config = dict(
    num_key_value_heads=1,
    norm_eps=1e-06,
    init_std_qkv=0.102,
    init_std_o=0.0,
    beta1=0.95,
)
Each number is 128 + 32 x the weight over its row's rms, rounded and kept within 0 to 255. Layers, rows and columns count from 0. Numbers have three digits each. The size before them is the row's rms in percent of the matrix's.

# layer 2 attention value, 64x64, rms 0.188, rows 0-63, columns 0-31
089:093139066112203130124097107145128179168090096134118140086191167110131146157162106135135113165154
094:090154129046185117153149162138117077146110116114042140146086141102119084183090126155168102120132
095:107072139120150098155111120124200161121117088114112089052143106137117080187134181147104139135109
102:126148088160164135079127114088198179102118129069086137151109132114079103129172144133142164152132
100:120085127118158119124183168116186121078102135120138127151176129111166186161138139101122103131141
115:096119081112123106078138187134088115118092103155083097128126123109084151111076150128161181125138
091:119110172174087159209175121144174118127126158136150172078150111169144133077146112189109117138104
108:132166122118169093054146134145133125139165133103117175108187136142073147150091191089113136109078
102:131140113147116095148098119191113162182161146141106168134120144185136108081136108149105138108207
095:200053117103046199105142106137111131098160144170169143154107151153110140096167134118144167103146
104:134155100142093165150168159122139149159140117147129128071154117134080173126117129106126069116160
097:147174143173115106150154160145161078098138062199101142105120145155061119126141170137149139162162
108:122126122151082103124080131123151104136091122178109164113192134118117062147108178128191087142153
098:142121134129131172129159131097122167141091165153161115159087087141130117205073039133112194086127
104:129131122137054147116144154144074125147162144158182096186110186152033080109151131131155159150088
101:104129066134083125148143161111089133130080123065127156159086107150147122146116113125028161168088
083:074109133126147178138111141168068124152130136070170126085163109081120067080161168124105126152110
087:101153071134130111131198086124111114138123113093181138145093141105192084146110139129101083057033
092:108108156209173092129124107141132137143209160101162159158134136120099167164149163084128156148114
088:186118102145134080162129131080166061047086121089151151136081164098133130165131093100112185164158
079:140168167179106114109067069091157107144084121104143163195125098164098112127134086144101122140126
091:129096141167095111123148150136100138130117147097098119165178178173154107159131128081144125147155
097:105131115164143119086114188156103109184095117086123130160085161148110099166112119162191163083167
105:096120105144141096118144160110089103125121155139153162143145145123100077168138113150137077169112
087:128106128081155102148200091136049130114183129117108155180143109152109067117131149141159077084134
101:111092138064161159093126132137139177108074190067124230131093114126113095140113114151090090066117
110:120196189138107115092084137129160104144129141160140133191090094153109112136108154144102090156127
097:137167146088119108132147163127139152131101147091097115110047160177174151092129119190173167136104
124:115199117111114107144082071167150110146095121119195145119145175135134139192047170144132072115082
107:137142171137091148108086111118168139196084046087078100105102098143163109139119101161103134136145
097:104126080118124166179106049129111146067176097129129111161158103098111116141173144044088132095130
104:084130135086109125126076146164193124143077084115136079114133110095086113146094201156137109109094
096:089185111114126132087089079116137080108123112122146156159160142152167170147144110202115143129164
105:169137101197078095135098095045102150128122102079122102046130119145103139074106114044100150191101
084:146141108077166118094177150091107069102089156155101065096136104092133177095098124148105132174147
095:144136107172055129121159083151112140170113138124099157113173120146127119056111111120143045140117
100:103148134184128143101118102114057134110182126093130174122113096144189159107129083135139160124155
097:145118163096158176131133203139079086148131117085188142152095122141108130191104045097122121135110
079:115183097142093095155144134146117129168144085094071176155179145117144112130140062141129137065115
107:151149172154088123129122075114152121151099152086157065137128147112090119174130123076105155120164
116:124131110140143147063115138149127181131152063095090162046126078135109065156100121155177133093128
096:122136106121098148137152108115133165104110168080143130148140130086167113173123103136131178082128
098:123140110105084196124116199162156162108124129035069147094140178181183115075141131161128136126166
099:128154107035094181137139106163145134065105146099084172105170120147078160097091160129055117149139
093:172113159089192156121105113130113114120111110079144205136154132105091169163129095140106182194130
118:085145160141147109137123174161151140078136160149168145139079149108178112162148087150175196112064
093:092108093136180129137169197044113145131139100101157124153118111200174117133152167103175121202142
102:109089124138153140157066142117120141144064109156115196137113153101123135177114109124127100143073
087:140181152150107093133095103131102108138081198203144114168170141158175140130099102151104109139129
122:150111216179128141169164132124122134126171131095136165102109112197091174082118058109161140129107
101:127127101085122143148138141090127154084115157175081064119126129173095110160086124124140086150122
101:111162139121128125132139195108163171091089167071146137151114126139153060098154103078107107063086
107:067126132073144159106162141150161190179124115107120155187101134181101120124148104172196076113149
113:111094180193157115105151130128113106134099109123152194144196126125098135098127120106102114101096
099:093063114107121143090187133096136105115136109120166155123208101155118176149138135122185139075135
121:069148061166113082155141123163158085151122112136116123134061133105117076182092116130115077036064
099:152108148097160105121156085168127133127126056110141117139167111128083099129189138141101098091125
099:071145146141115125165131129178169142125151121134088155089168137159108190139050153136137153160118
106:146204171138080226110080110121102138124186144157187134123106130089121132112187113095171099152104
094:102138084133129111117120163122183162162060049115046168131116099111155076123154091166101129125133
084:052176173090103139106096132080112127129162191147157133119117085131104115137130166123144050123169
105:128119227163167146147116152192125168109127158163131159110141158180188107076111109078102098151120
099:109070110118087130140102098192158124172089217081100052139073172127121147106125125141126156110159
102:100138081127147072112074137109152093082100125116114108141124065081097085146106227146080096178133